python train.py --n_layer=8 --d_model=896 --n_head=14 --n_kv_head=14 --head_dim=64 --d_mlp=3584 --vocab_size=48309 --activation="squared_relu" --norm="rmsnorm" --norm_place="pre" --norm_eps=1e-06 --positions="rope" --rope_base=10000.0 --rope_fraction=0.25 --qk_norm=true --attn_scale=0.125 --bias="none" --tie_embeddings="early" --parallel_block=false --extras=["local attention windows", "gated attention", "a norm on each head", "capped logits"] --init="normal" --init_std_qkv=0.0205 --init_std_o=0.00513 --init_std_up=0.0205 --init_std_down=0.00257 --optimizer="ademamix" --lr=0.000309 --lr_mult_qkv=0.7 --beta1=0.9 --lr_head=0.0109 --warmup_steps=551 --schedule="wsd" --decay_fraction=0.614 --decay_shape="linear" --final_lr_fraction=0.1 --batch_tokens=262144 --seq_len=2048 --doc_mask=true --train_tokens=963400000 --steps=3676 --dataset="wikipedia_en"
Each number is 500 + 50 x the weight over its row's rms, rounded and kept within 0 to 999. Layers, rows and columns count from 0. Numbers have three digits each. The size before them is the row's rms in percent of the matrix's.

# layer 2 MLP down, 896x3584, rms 0.0229, rows 703-811, columns 1920-2047
100:407452511463499429519538489406626506571394478430547450478482531431435477457513494515502582434473500431515621571528588481453536533499474553454537499576446478540420435481534530501486506467485569500571534447508509595512492529467439538513450465474536468443523506519470496589414456523419475393571555465472548568491499479550569577420486530457510568538499408517429480512513515561483565471475
097:456560541471473465544539558467512462433589576570501597457565479524466541563590639587466492587518440464526596549482454433449464477530519501472540489360452568503461433540490513529476416500460441404515549421502434511445521509490453521513499538401441449469563364486519503530613447516464512547492499537506500438463456483515539465520422505562420476556480521476512517339424493453608488510489
100:478555444513472527498496470524480412542490529466534472505526598552464471471464524503523481507506519565505470494521521504543454555545531552538504503481561559438495444469499495512537529449503519523513574475413544506597491410488463503580472508504491480558550537554550481525380442493587500550445501593422523477494462525480564403578463527576516508483437477533501517491504558583501532524548
098:590501472552504541543460546471565463528518411414443514483594481545455452476493482520395538490536489510479544448399439509514436500529557562463544432437461512446539484470352510508506454561544473434516494435423465440444410527481515611463458479427413465479428410440405493506495464488504505509565474484529462586438489509510454488481477542500574459501473425537410432532433459481556513500600
097:475521485542534494562535433503550509433448469405513434433458485459542452465460512507397430571585421568473544541524503499481527508523584468536498504501445476494470574514527522459488459553579432562449476503513553417592444462537586546478447473483508473464417579480547471514472511455492544496341459492444548497507563490464528479512545486474481463525516519472533589530504518564585457527563
099:566412418467510526618495486592476502535524494545400452409545507552521538616464560444441496576595470521537550442463550521452484467469567586512561496551520436526525367471568521483581490366628372523553425534469469482503454531444460462492466495425534482462499530500569484546487488508524477510446488568494560493446475479520516514453545540457544523433514541518532496490402523492541461510496
096:438389476527454547458516498518439556560533467471620603566522485504517554557480497564513605509468587498476453490471492566405487520466486470515435453461461543396450411488417441503538463548497514526531465484439475451562622481550529515515599518469543515553488443518518486449503504492472447429518571542578549510497481471493432481510421600495458450560517380532505493512514440500468495439439
102:437578416472485501556466470509539512513488386555486577354487427519505513479476498382491433553538453508550487500521479425447471483486522437563579542502565536510513578465597478509572451467481396503461465484486512523453458465539602573449512554536387558482522466515481603645612569599488508547444419497517590491527471515427542526477366485439436410465474363513416522404450396455501620444447
098:522462447512541413387497488488475470455502478492414468525462565385524585452499459478518393597480485417503397492438503477438534485537425540573457465468513441472526582547361448468503557542597448465434465556566533541522410548501485517442527491524445510410497492485436527589527418490485539501537407426478487534540483525475396490543486461479482394501539493514425432556413444608478524476509
093:519532432561463512506512442451505500482464525511513531396499537525375475423565451474451481583580514511410468519524551510447534537578480573443493390484504528457444469470383460461521541541561506494471621542505499592589451486483653541467515452583543542449531415567557463407490524482477589439568424507488561525633573493456415503509492519584536502508468439438515526497527445447529532407504
098:479504465564551500428541526512405526464496544383518500506499576495561546579457635509581591514504395567481553435490510489474494496531581479503470475462451453547341441467574514493544453467454579605402586448472498488479459487537525452630498527547539503450499487504479435456472443546610543455479539481460538563541492488461512505469469422499504547399492488520456603401485520652486579418481
101:481496496516526490485469479566478489511490448541448485475573491495519593487511440476461641523456480502473570477479507538503488450516544444532466512608553375530515627476460513515483436499613479410537550560488469491403484534439490529494544497510536521489511518499483527542555573507524532509367529500478425509523527613515409474537543504555424472479511532538599502501547521468517478563542
100:433532528496534398465473527499450458563524512597498496499417468513539457480490488437482434540440536537501550574438492475454522540497558507511495459425533546527480452609576479527503632542490469516463466424553369456471492472498499559530470468516495437473474584520526415532524503435482496499513450525421542582514464602502535472484547512488514502609536452504480570536477501516523476537415
099:522522486432532476447498470554535521500421414522472464500536493541522497570439477483530547357408548462500511527508494500551457462545484524535485463539550589610509594486525424549579605544489536480460536549460448494524498411483465504525428468460474490465484436451558570570556463442445500561536526521382496481528543543535445519493509431608426483503558388509510481405464500508508473524641
104:479401535457448520498520506441556503471399473560538470548482475478519427432465500438561452432472491461537485600479452514590514465496520512475482554527568532588519387507517550506575457551546478515512526483469519467476473438458518503510609449438477479518584518486449541471492520599386515499411528558513478529435501459499588477526543438501382434534431440527560541587498528411442509400486
098:486390482579499445538573422596562511438644552524513525497447481442570536468491503424450467403420493597450478527439490486475494519528410602597413449548534580533566476492410430504499424446541395518552570478467528461418487505508442454581442422534537483579414567497536473598531478534533461501495334519447412479567527511506538547595453533426414513496479546492507592523639425500579475503434
100:463528494558452523416433526460439541468589510616442536430451442573435521502524503494398460490565587559486518491483517521448535497500480526494449514484545582459622389441595497489523532545488531619511489445559363494474477508541518524576520579575472367475441514504474447565442478502540598535511525546584540579551523533505529452528494503483574520507519475510468490543400473581437612517597
102:513480577511409500495513562516499477480440533473499526518545505421482548613498499513501466519467514476480579519550510461520535432473478499536483441536515503594463436540536487455491468470574553495444426393451580581499479512478487487503513487511500482566594550446553472521411462424568600456547456484566559409553547524565466456399514537473486584626526499528478478480509552577427592473440
098:552443464554619493614491425532499490497566523509513444482417448584549425456455415622418423527565494416506549540456489579500544530460353525535472537515472548479585361445448542571528527507583512489556482525488612486628524446476520478507497534460518400468457459524357572487565422513522555504439544408468501565576476460559582530528556477444536472533488600532494449543450466445527546390575
099:476497502555595509515516500533531458505429419473506594481433436419397482462494479434444463417497498521497572444514519546534571519532447530502415501490512494615532499534474511477441534499489479515568447603463529386573531579504485433418461423570523471489524548538526534452506488494517479480450421487554566453570572531495438521551552477530428447447545542518475557475493542479583483462437
103:515484479510456469463500528426469468499543571480473468568604422470621483444481486480489511542486569523546421428442482536574444516506469462544475470503502349475588527549536461512550458494585439476559477499448610479602458613485475541407470459505469470491454478471587578495357421478534572496493471445562531520539507597512544548505532541553414484438443596449508509437509455483513507485516
105:509499528530497523539569467396462434508469480450525422444494419495489489604561483440414497573447530489512525483480496517424500526500448460545521515511501540410606521502466457493492534483504555467536488378535499588543569473501450561567483587511572545451402444458555531461520545479475509469535474513427483552506537461517541512484604497502568498409521584548432533519572477502517574428530
100:517469584646479510482452510642576439510522514456461446490647489517471496576467569551447597474570475386462515507507502499490459458525519415537495451533570504457433525491414531534516497490505366491492475493510483484502622479515453562507549530559494521558517513539626511461485507514463434537538449458553572520472496487511499536515509530576423534432534477553516637415566558471475404493512
098:447530537505499611472465415536510546578475529478500475502563585474619510521550526526465472453462463453499512461515592401491469500549628525471432577445481448547508523535438504470458412507535519418501513419529419503529535484447542485426558448504605532446522369552583594502367442440483470442547471479480431422566531600551486541517443513495517516461557543506472474590502478421537544474504
103:477629442581492498554575579521499535484492402513538494418428447478499487454532515490527517462515449500563537430476512406481447476482572490565496464428530557513518490513518483525483552542543530516684553548512497418606419497430516496489438585594504435581495460451450529659500590461469466500511459468502452457472453450516514469535499518527528541478484447498445477488380583522504514571464
098:463517609561358527558491588490443563470481501507550507448407566491468502488489513456602493507530464552507574507510512556463472453509502561483506500535523411502527542526488547565430485488511583483444566558537549582527458589488556604559533469438477534526482530558458539459529493521515519446544444544524482484429457575476550433611554607491445496513492583484490449501393549510488497518530
100:506524461480416480511505452488488487505583471401460560455489526561422408500464573502470440466490526442535409521407453427510545458476509583434505584428492513614517456447344529488538469525461505396487393452525604535516626506481460577541597487485535541500569470485491500507514509541520452494371427404537450485530432483580520412339441532471495455539499392634443432554532483534538546488483
101:623534527503496586547498521473498526397588582526553461516512592421509464517501384492552431514447511516528409514420640460470492587511587486521493528454471432467437541513512588406453396481515458503482506374522472398562526551497508508519526467489393479431515376523330531597466444557440478478510451416488522471478512489496554485498524473406508434468571519483554477585557531541495539458474
102:598450608548536480525472422469544451578518578544443569505572455561474509504526436405541480504437544516470442505562615505498467410503533579532482535562487370464513531465459495526387545497514400489540473532598452483559457474533557519424481416615549498525461415434466484471425514484478418440406540471519478516478479459462553490410415427533529572549390595456462604463484448508473499412494
096:524513500492560602479608468506527547536483502503456474578419433496465491470520482508518549474558505483510539470486418455492498464505552429550469432391478473433502503481489441451519579530540450426490551476513462481497534595528538545552478538545495483479559614548499557490525396477463396478592457483473460503490463499522503455526479557547538485562498419475493458446495503490583512432602
097:439594490504424542465510469494567503467501457463505471463522418407469499512542460545545558506411467477456484520501497496390483518536477461537555481451524600522409460560557503481437518551443510460458496529528510545412410386449520579563533507470499512534534460469557499449539500468473378500520520531576498507482519491502545456447546479556509444545476528468555478466480478617481485473469
097:527522552571467538563512381508462631506525510557575498482490484497522465559525537520593532596540581560533562510534614448404529482492573549507466516510564491565481433622514596490532473509458468455509534617467517446524432551491598526513582434496507485553545442464506554528473568539444443496507554507404640450492516484477568508539598510504576535494486440437502505490507558500421569401501
100:527504599530531435580500454477522500480458511518491532430449544449491527474570564553466588452477476441553443471526560473551522525577501479537497470477466455552527566544541574561471527496403496463571552534484439493579557519588493431460515467661504524500463477449436534412396588509527573539538514500518548493563533508526444527544457514503559472496496467423473546525518419468533530507514
103:524558503424500528565528430456491522503484514587440449469523654522512434452439464580628554488531515514514541456543500566570560475507661552483498533492486526523481526423521510492525476498558554614499500499441530482362522460574382505543498551593494491507460451377447430545552535459508532476541435442512524467529498531518461500475467489599489487434540450513561475624513500472532466522532
101:528511524561500526605470464515449532435504601470558542499522479444546587487532414444546524589500443477526509469575606577456486490568480513494479444389538440529538497555561550509487481515522356515527447538552581466533538614570571534446616470510664498571475519499443511502592499450616451501483457459585482469494516380498578442459517519589515564536464431475479492513533619459571474418503
099:518452542564577600518524525541439557548482478436480491496494596439500457507482490569488515522548507490531569499423554509411521548473575533593545485425530369493596493484467570455554451354552484494434508531448445500516598426542521417409472642550579473518518438418487556466505520509467472465461429538432500418481509572463522569504573514579626516497567447485501434411543527456540552422494
103:481523604541466534453496561480433507467539451504481488490461530433430499366485483429494532468500640509500506474542394592444468585486438498440535488420550525512503525503473483496532522405534485545525530542587561532497572537392530516476520451504437437517412401483472395450448390511499464389464469522500500551523453409536487578440486581566461489438547502472515421479563564468550482582498
098:438528552522547449448544511495458577526473490479472550571404574496453539402547506516423516502538606462514455470476478490419497538498598450447521601530468558379494503473468531475515465536552575483610432541518501467469441512488649536586477399493419488545506410481560576461502541548630404579388481492556391482435592413514423511487514448480615477458570544507540515477427543497405553520523
096:515597521458411566486430537431522418476428515484472450562498474625500508476461449443523564488402483477485466526457443466522472464454473543535526470562475483442501640529436449485462456524474399414467459454517505522510429425458519517498468533512510513500428461552483463576452529386565519469520490577451463459508502516458469512556575500532532509606553495557571532601555493503516497579436
097:554438451474490504525538495430524521531491592532491515444663482492502502522591540423589495482462526475495482645484497513578519454540521568516430544422475497512559481472502453509525570534544540491506527538508478509559453490418506548531533493455427566587588583454548494444593497547525496520544407517421518466537488482490459529562561467546486533550459556528421485628524466558431607513480
102:504453498464510496450529478578511497526466484431406524532494461580488593528458466470524513487442372411494492469503623488487481519501526523495559515615541487464463501541571527444452499513456551581474477490507535517587477575484500476508397454501493506483610583450448430544457480518492478442465612480483503490513520413499451506526457452445479507455493483511475321477466503509454378401535
101:512475581465474541504527478396497530508539536539569562422452426639466452527502557488482434457540529421480534606529485579485497533488435505500496506518536438529466575540518512513586521510502439600495570450499519496531486456545387472494563591573453531470486479452505509546584443530462486585499530509468553501520434499506523506398460553525515484488422534534492497515624457501408430592536
101:537505440421432626394430461461542493446491496610525415473477453537555476511469465545465506572481495427504502440521466460462493489445509493540589541495516482550443511481506561528500480467492519453559463521467447450475532493534513434465499536626550614587421392487559532492450479379491526483557441499571525489532493455565615492529517513549501415554491480533449575540503486426426594338518
099:524424542578497474426504478449425538449577550431565478521509477431519463459513475517473536495427570529488369547545502443553520542526498519552484521602470436375484512502416566454402598495412365571523486468494454421548531566469499503514485448424559500558446584507466487422387429562509371456437420502527533431425523517475478556449501518588509510465567474524506581478503472568565456491510
098:580478424622491499499536432478466515442481489490464496529493511546561537485534499390499459535468613574549560493537502580524511533515469485567511572500567606542438501518459498493459539457454420481460485484505499480459501481441543490445522551527444443512517496518517525487465418591491465524559504426439569471482532625503548606318506421511502482463505516494477519487515505532487494582516
099:525513589551582433501473575511488569550555537512525525496441471465513506456517443597449539426454560477593504500557455543596554553442472508563539487490496532546527536608453519504428483500519558576555459541551434515518516467489481548514426493561527460551457547540568492535558478554588439542469543549502559498467602429591552446530492506548479480420494486522441469528420559568478477651564
098:403507511559428462536544385585486496471503516464497470419533490443460523374454450503524455452405478413561522468581470477515517497348555472471553605492470574565538478476518535557485498478461486458492442532568500575424543528498575523454514598387539491502514462506502505488486414461607460543572466569520530604449492479457559452515545556528478412474464467455480561470414476535438502461525
098:461449494510555522437617501518447506455608597533533580510470557532550533484407472497464465601478550471478458578495470616603545493546517483490527529477573453548643448508480512506528489573558468579591500603505507454533585541543539629484604419477496486551476462487549566466499398434466553463508558447460462504527497470480480474496496538465455510452490509568490550529489464472443481430494
102:473517581492475513489563554468435475481460485474510501596437513472462459520441549447441522422505476467535464574553535564586445516443487443454551482437562446498489452521479501534479424545588541558467441513491465465467522614445519603507509555536578444489574605615554501400550499453459467551551472418539487488370459453481545486531519569457399540488458389453565454479591515461478449567497
104:461482419513429595459472492402466548540545451500505538466483444402643606554478547516524457456509454549500526460531549566511525423519489612467604514541496446565549515534472471530471571531526448539400513503463501492545515535541361543502553568665541512525467470554552461460477512549488481524520497536504497451570560542502563497541479496591433482459482573555474515477447563469534533527544
100:467369491379427492491460485524453441584508511396489448464518527461499437598502483499493478532474494502548432509496481601523530527541485523514443517480541598558560518547492478529484449512447502551415520488474491549490502405503598510532520595516468457500466616505571549463499523599503487534433480578453550492501542482501456508430484495527509432536500441551513392525616482490472538521503
101:536600495510491533517408517503434502497469535410531426540532501515547482509540469516456575570511519541473412464484466466478515466509491494468541491485500486378513443543514498476508405546486472569525560429472429492548548584556335483577513470424469474531573557521624510523563544488453591471417551514520454533427525608575546455512511504493513450561478534529511522516425603471430481602533
096:531520516484434411456601497448451568457490492480552504444538497504538530508538535510442541546493505512491591561412528468443510394573465523500551475501488568564500606517451524496448471517459578550554443362469477465536431493524510413519523543601473579516558493466464472547452462496612485462522463599439483439473516497500537515585548514573471588536510534574560472412554565511501557482562
097:458574548466465487371452486604496454447347485473498484461453507531569506496474517555576507476468542438506524514486451497478484402573531498578561555484511432464535596486415519476408440527455474542519519489529457438515519579464539496457480536581379484473476470414498468495482575434527590397531499464529458455510459528537542505426595519541490471458468398475443522508470511491549440476442
100:399498473495592458471497549525488536421534518503536479443387479531566505535490581537539517497569484427451401472483537484529517499514487465456531364569477564521505499531490453454321453522371561490441510506468540519391406488595438468464530549480540463618516523396517471500505520454280495514535431521577484569473483346493432466498399461546554509420498566506526514549459565535524524488518
100:527501500458464572461408476513502483575563477485493501467425498498519507516563501544477524482526435473508483388519498514510453516500536522445487574486517436467461426520480560481555410512555528617390491521507539508597595519501530416560638507450469460570480530598385502510459490520433508525477527530618518508441464519498487448513466533581441563435470413451476568556482508494440436430535
098:506491521418533469436449526517546495561539550465455530474522526377527535484527514530502376479438412579525457513475444477575576370588461497449490544479443532612527484538532482524556501498422550497481446390539451540465471459489529570520430528486501494490521492529548550494525505412567458493496469473507434505511523540401529523472447448442464497509550370483513501454565466416441585446456
101:475527457479483519494426495518389511552539518517503526438519527425427555544455489489494426494519483491477479548445436472467481410506461536584519534471470499484581493561474533519528481472472471539553434525477451529502495549480528527431641502488502580543545532456471465544469349511481519486515513529438475511481454576437489439588501491510554493463479583510569548459463474484497468472573
099:418434582418552456572581485425465475479477553530451501562539542546485539451583442484508558449488536487544524537526556540478542436489537433423557464476486440560512510491439520471596533485519467466339512472581489575423584480512587468437455461508489572503528443475586536466549546443582559455484480495439478535535479575529534466493415432521514507419423587530446471493420515484578535478491
102:542393584545525459500469540494509382476619485509504476540481474516590419572547439451471541570552557496537551472483476531422418445541486580498524495485583462489471477509514503489517434492638461520570566431533506435534464468467387562541561554565528508442417442465544458596546500422475576477422480551509565526546495568447538484585501480394526423515422506447488539494486537481522445438549
099:535543470490442434521601483537499449461497430492530541413519500511502521451534503485480545400419559528540519454460558491504529465488522501525591457523491473528383516590495408546520517477460577520508438497568600528479643522491408446513422411542473587496472483462464446444542542512449521420549427498490545441516530585460430527472488505533584515540484501477505520643474495462536456470429
105:539549435488464577486548494499529464452565457354558456415471511503527483408436562420558439503535553498545427464573533562487464524564456449418467478481514395625463537638484544432503480600554573485468510408470412506524535511599469513494585424500373480510467548510482579453386500552491539519518477419576509456445518463523470512443518578474508402535487475401475534472518511461489470509484
096:483524534568455542487478525511417503507487448498485491509547486505445509548450600516495587459525547460483476567456580512557490489478580534419496555428466454519475450446511451469403447428569514453516483479529476503555638446477468581450532469455531612473482495554588515436539571510494568518562447479488418498479458524488582485475488462599474449622519430548496505553439492514468536532538
100:384635615423490484501511410433389461504529491443559557540641389539505460503569503338604543512527514538490518473533410468474428447505474628490572499370566455458559502408456501481507597454444429463494507398570458514485543489477445470489606466488486428478524516517547444563467563576496527470561505627474511528522499497510454441484509472573570463468454594490490517507458527477430424578504
097:614558592513514510501502561505467491522635555553513543564561520501473514478553534476546502464539451549469547493425508538554535539567573458484454483507457531606504498543516557500455585457488434505492478465524559561515545520539436502438482589553528582538603545460533519536536508469495523497605538648499522536538468520505559434496504504555551460487488475483470507443468521475432442617503
100:478618574569462605485481503505512546582514481442593458515484461463537499494514520504456587455512494475509395468484431542442479512437523426426544428554474496550564589468522434498444460500560428522656520536477497488484454578591638409534571436441547456530454568604567518415457538585361472488534558428495404448524498508568480460483548486416535535403529499525526455477425535487436532439484
101:512569549374546465529442426582482472506521558580481420500480516490486473559567474540561378558489503502472427508471592458616526476462595487455523445428425444485520507457406416498588566485466574448531445624598518542432464602440526482540379513484463560459518468481405497563527560472495410458569427486432508600506503557435415411497484535545482534515551547533454485485515465487517625491516
104:482419537615509500519519479529566557484519423466435423503443519472489503483442473427511430432479551570555450509477534403489501569589438488521473489530549474473493466520466492545529512462546572476531498576485444505506490519552648587547455457531548475415514602377473424543423478536470427532464474470464463555523501476524471509465517465511556538490468512476514538586533432513560428430519
102:482529515513408568543518405528551448408518545444519495495464492440460504648541426455441469477479589603480517488524553604642484555570522492474528464495437598497497499464426470493541507376532534483508514421399502375499357494553548429453505598501470492417395459520457410453457444562500536538421479515483481524442489574424577572495432418474495490416550500550442516518501399562500479425529
103:549430497403439486524483510478434542474498514516541507514481494479352549591479502555493517545462514552490525497501466521524451553570558500429534471474487445449423464535345486560539534486594465403442480328476440498522549484553520470451491520530486532549588449479478445430449571545402449460477492497512517467582406523500427444440461438462507468566476580491434506510459448487444515413532
099:500591444479499490554509487509608516511463569516490537552508562443539443505505613546438465406457532404514447630566453461430500465443457513540432576514449532470549452454530548513521507478476517512503457441528409412453395543602486635572510542585440527465485446521488474570506505535515540496517456506496483501511485534439482462417412531513412504559457558475577475424579517459467536482437
093:509449527472547586517473532561435403430463473533493482410509472557540488484616498468429448517445534548474472474432404543418529490474570523501508438507555474476568479414500552457570431506458532447507454505530381536586469445451493568448485575518506449502359637578559504589511553442441508502531515420531466464436510544470482411420542434488534463589499564439489504570454501468482431547516
105:593565412538561501520547427462519495562413498459504549531493464529502494501404495492541642591464591515493691571509439564405551476486529450498469461495443488510492567522494581540518595466464492523440470597459496555485562527483516496423466467583480530485505496488551492551484486567515468439520499485532542587547555504518465530493523451441599574546550411477572531591449479550499485547466
099:547554515483452530587524468462562482529458492484416554468477512481419489487372490503538528543479512503525469541435472446417421462454506448554492514503501553582436533506499619566570465482465440490418438560509464508460527528506436527553478469571531501423491465494566491510470429503495464430478514474584521542540567517500449499410454582534573491518504542502423592580564545500450493437519
093:560519518542583505454440481598451512420440575492445487427522537505455443400471484533442490465507420480499528548431386498506500526484413493539504542616516493392570511487454559528544515543503543590488483402488489535533416505471493499526539491516466501515491479444475535510453562474496485441481543428511417513488611619480567480501378515416486460431483533514532469506559539435481516452520
096:533483442477466471491486508536477474427567392473502589465485431409575507468505490550507452338472503509526585527480478465498572536535431471460454481490413596469511506512522505498552542517535515441485512456481518497455513459450476486689482501538470503468515443485564462465611438458427531421540481465573484531461408564470535469351538505570457507519400542549472504544348443574466497412430
099:453540568507505445462526581490415502450520599549624547468521498548477563462578419477577535605466510436567542489464502518503495469537432533514490388478570399449440492558419465498458524504554587502416530521519524498493596563474537511460561508573504497527524633583437475443496511481470493489523599479594535449453496533465523527586522585455539502477514528493513547404568485423527551403534
097:457506396482505501519463496531503459470471508468529494498510535503442466473442474529476473515454506541466435468571481497397506488578524456483511413598418455516403487531489546514517523424418479495441518461429494501526451478492533401499576441443481414521451524518522483488422466422412485529519538576515545455435549513575496545516438505463419467509533629545545537459452454361437526521462
097:476430505442562451520501437443476494425431435522478487401528525506548502532554456504612404489481524547540510526471372485462482538481507641491496546496433496580617393543483503535494502491552473535438512461509486560467527568481465455439564518476521541532559466439592548624537529487502533412497489499499464540584571522520494494433544499547540465474544510409565481401473570518532551588512
103:528398543459573525576589550471504594548521480478440537573587557583425544445520458553547525522471542474584470464527567367507544504550448493478547524532505484478451587494467547519392482438471542423480549427497494410464577501501482462491501516518533470508510504445474489497427557482515470478517522487512550526452529478524527541464454460508548595489514467501425496418378581452419471574543
102:500409550564406512538515524479452420452519500455488556645497495475548504349588473379451493496489463511476561487478509520582513516482502426536482526475493427513577465499416462479503475604507618588482504559577568312538433497478603537436485625546534576467423523504515524467542527458464548445430490603445590483480457483527592584475479470454491528441540448541516565509559574527549482449534
101:511644375578573478407470448492476459507480513466523542539464569505523445530436488511598457460502477349466553512456477551565522559526439387505439562448425552495648464455475546431494607456553563473598452472479496556519477492439578526633488472516402519506493425562460454475458512575495479541363455466574573543461512499414372527560463458422455537490442523512467518572476495495482434481552
103:605503569558522489660517468505501568471524470550520419446536513502429553467574523431537435443478489540529567548404512532527414479474523517494497485568534546570521451468551519548525492522453516502531536497560507552447413468579443447468471523473499541562432503403480552502491534475464522555525539490549620496505528489510480475462508634479511492493461513528552497574418466563504548463548
103:474458527440538554486514521453462441591561432510563509452514482389517491565461475459524448545464479453529473511477553430481517460475519382538456506393487505495547574537532524550469510503560570508422561514598547422494370528556464575471585532571526418465531470454523521551544505475619483483520481418471504484551490486425465506524602511589480453623508565530524507588432507556456542629508
100:564561562536599481510617512545460534462496409540506501495479538425468524495504442466561482529502515516496535576445464548501525531432475495435445542569540631515544503486522418514541463458475378539673518467564524572515477559437509462501522402480515431525561574526513523512596510415588505472559472482584432484517481468485503576479519429535552371411426501505470506493563511596467458515436
100:419488470528532484557400628518534472435526545531460454529454486465523476486539455562499563599526399513489436539504513560491562463493564533513535491416510451557513510431552519544598490504472532547443476428549497507386481532544562415503538515416503429540484471567488474580457523458426466477525522513520495468564494406515530453391509468453482478623540612517379531540469500503454515497479
099:512426485469473464398594564483479557501489467517579440468564398563467531474546524480516479471490499492475517591481511486512458427531631520510551518448547428465493525530495469545507492414534542490568563546479555471487522435513585539554444453437575553537576640460500479492505436477509589569527529476454429498457429555460455525548500505442419514502461473471395513435484495556529504522582
098:619402584575501491466449488524502496478495481532567593587461535565520458473528563453473524567508496485484472541418576550526514464581537544507525536560510491505497503411572516531580523527485470460506526484485520489370485511530560535562560488575497527456494471498486495511507563410508527457444471450504486510513503409458509440601459486422503521519494500531455462522517521511504481481556
097:537478622518463549589619550475492568507534427496523580482531521575515463435498496514418370454491480477478468691468528561509527506535574492465569478540520520501486567518451580512426469575481540442541479437503515495497513448484449550471584440609551617482609507462522467482416540544436456476537500500477566486475539432486551512394511481458569596531491514518606520495455521408533558464549
100:623518521509481462526533515524437446396548415481530486484543529502482520558488586481540478521473531494503447517509457474471540525577612497503510542590521598572526494483505460519396476540530470514468483508534290541617541526499437461472534451426428455469511587502431482570466496491487524429530539533547453522517532397494463487570494609328611532537518511531552503429552456579545524505490
105:577512489478511533451530476560588469494509485547501509491387634626437472564487478517504514534496534492551452482492464568474572501459480532452557507555470543543512569520495544491365569529526447552533471465514475547478513516444585443473498534477445421458479400425588505517590557470508444467431481470373571488608523577492463408499537603392535542521507409504510531578529430510510418379407
102:518507464452490492536564526504394459545558547499448533438470411597513460564525511545414477484520505465498479507482518516492502490494531582532520530460466461518473512519482530490533522479552477591540505416499439485453571498527436446570517593542462457538566494486462471570466373518412449547493528458440522441396519510507452468467515515488520414450484434514529485500472542398505471470435
096:525463537520560492481500479469497488499469473512457503480434439485553529447485512462505600514502581517410464445451524499530471474517517595499518443477548524450477400490486551486460607537421402522568538451434452488460536482524478408483523529450453530445391536548548450506507557415436478551562443634500574517481497468510488575441496506445520483426442489525444562447436506493438400519463
097:517588478507541427386475433587527456589535524468465488621492436575403487501474538548544438468525449435463473559461439382595440475486573529487536536494476514567528448556501486419344543554380550473545513490390611429469467439454470442553469478535530537437517438513467493450428473472569554484577460497464529413492435416587406423430415410523535522540531501504398599402587432507493507482517
098:528509512543518501474574531459625512428566490522493494515546568569503425487536491563424619560500489471502536451510574548401543525500473537466567422514530459523466463503542508560527456560475599527524553532548441550434459578515528398438422414486546556465475502541555460541446346400484514512383461494528548458487517446467585467374510515499559502575500504526496488521447523522525525507493
096:493501474545501494514335590452491524539442534475436545392524548510431432531555519422455462411542480475548494437489472456464538502481538515550515515455450509459479548573371537530529571509510545479506489497435401625473536463422405415538449498542499473509544570482456523416545483470555536429575457449435436547507469515427507457528454584446539533468504568502437505424461380485548472645576
100:583490534557484430501511537485475465482411592500453418407550441480551586542596535636462452524474544492548444505517506422432541561452453429426522535483526455470440555526602595447472560526421460492546464414426470481456579559555538464443494601548529533549521485452545559505546471499435549539581572468500495529490518479520455587395468483450537576552542362493504525524512548489468488618449
107:542500520455589583584515527512509476533562450481585490501434489469498507436500589490578511498550520606518465500507550442584448512515459467454443517462476474552466541468553537499439481496498452484412534483523503471499426561505480493458502483381450497512502395563542459527596601502465520482449502608428471568496492398501510584442486452540433476560510517500473490590460463521568525499483
096:553538595541611527566418602507488486486528555488607534528620462523511526503488559483578506417482483522492543507507465551638537513484504485411474556505440469494447514474558546466489536437510587475504476525457529433507531499606367477573459550547589520515462505483506476494481574571483492497485580465516479564502475428525482532514439487517541477527492386509502510495449500538540564558412
098:476500488510468507523460445517482506480491413482523530418421466398473470527544488521433582496445495453466582513520548529441516492501517477554456530546463473569543440466594529460542522423576569604452441562461472530458482469496546521484466517452488502513502506531546440623548462502541551565563503582559541615462411378541513502513573560473460523448503500412548530469447515453611476487502
105:481401574489468468430413503460510498498459468475468496507510486525505556487560454509508468414545450426450577452505471376570468470447438507402515486609441583560515454486472499469480514510478483407509490504532525443533486461512577460469474537622402471520428421458383535438468498488545527452502483486471561504497561505475498474448453580475485523554465568513423479388454523458473477516524
097:481513502442472437471504490514435500524522549538478556424514436551505489537511559564452593566475475473587430503519548464464457544525509471454511482541497430574556533489456437481451499444506557457557428469408481502465509455497435438402502541467498479536479579504557502520546482498431506555605382493437596472525542567465530566573515495493457455601522518451525553547468408454565481627491
105:592518479458529544562445441553430422456574526411572471541551391558505498519501465462452473517483500462550554483559511432477465529554517624532558456513578452449547504474505456542452443607532584509632603498544438497492544597521502489504519494460491561515497467441454500518475454509453361494492515507572533522429567549467464510502562489498528471550498553426597420526439468458430459544612
090:491597512542522463458409560491549570466572487504503420557437488555462481499487437485506620546546578511530568547460443472558566552469510498522328534499443574509556469493572449461475521583489577399459470516503532527473532609523550500527365558455475351471456597411437428558528513480546414488507508460511559516556523476397498533556554462502561483549411496506553533463465515464503463498472
097:414550490492493505427547501525438429515420500576491479494531579429552480439565452604486481540520585541547352594587440483443521558478352523574443499527518515426524542481514495536432536474461483513567480474418475483541437515527503378415532526595615502512388430595471481402559478546400411588539486526461501460537409526536448499470458526452545553488505523436572459432478430504425402472480
102:482494456449538549572497485483406474504518507554628488647460452626493439500598455504558460487468507486551435489505561574489461516512524442434471557463522371508507509517620517546551511619409536473538475523593532503652579535417599588539537551501489533500587515516557486441558441428512548572445530473611588527457498586534458549552531578529410474582524439379526608518503606520436429493491
096:514487545475512437499525473542515420561503560518541575452506581486542495548547569428593530556444503472491554489461554528513539554606628585521475493511481406483425489493491396403501332508495445498555563481586396510478478451413465524531502367337498480453425512483548514522451557491490490496630490498546450471534535578510534520498443535535546534584442454555372410416387521529463536442473
099:544447562509391530492502555504540511499539454444570499473450595417597488504539437514498605502513541538535508550491516573535451520571522493494420556504495513461527445547542418529539455544509566369431533443475429507527543551543616516516457422442558466449500463581400543542483506498453484495552613475574448508516494539460489538571532432471485532576509359551489496540604466497563488467519
105:554550438557581545517463499465514525506512434553471497653470502506516536477435465407484493469564519477472373493512515489485444554475532516425512512494518504467504526482540497504441513420485463526526460558458506479473507419462473443407549511582489496546527372436536505482471518382465481496522504567537556443483485543516466471455533537391531495448547420462459495381535539464548580498476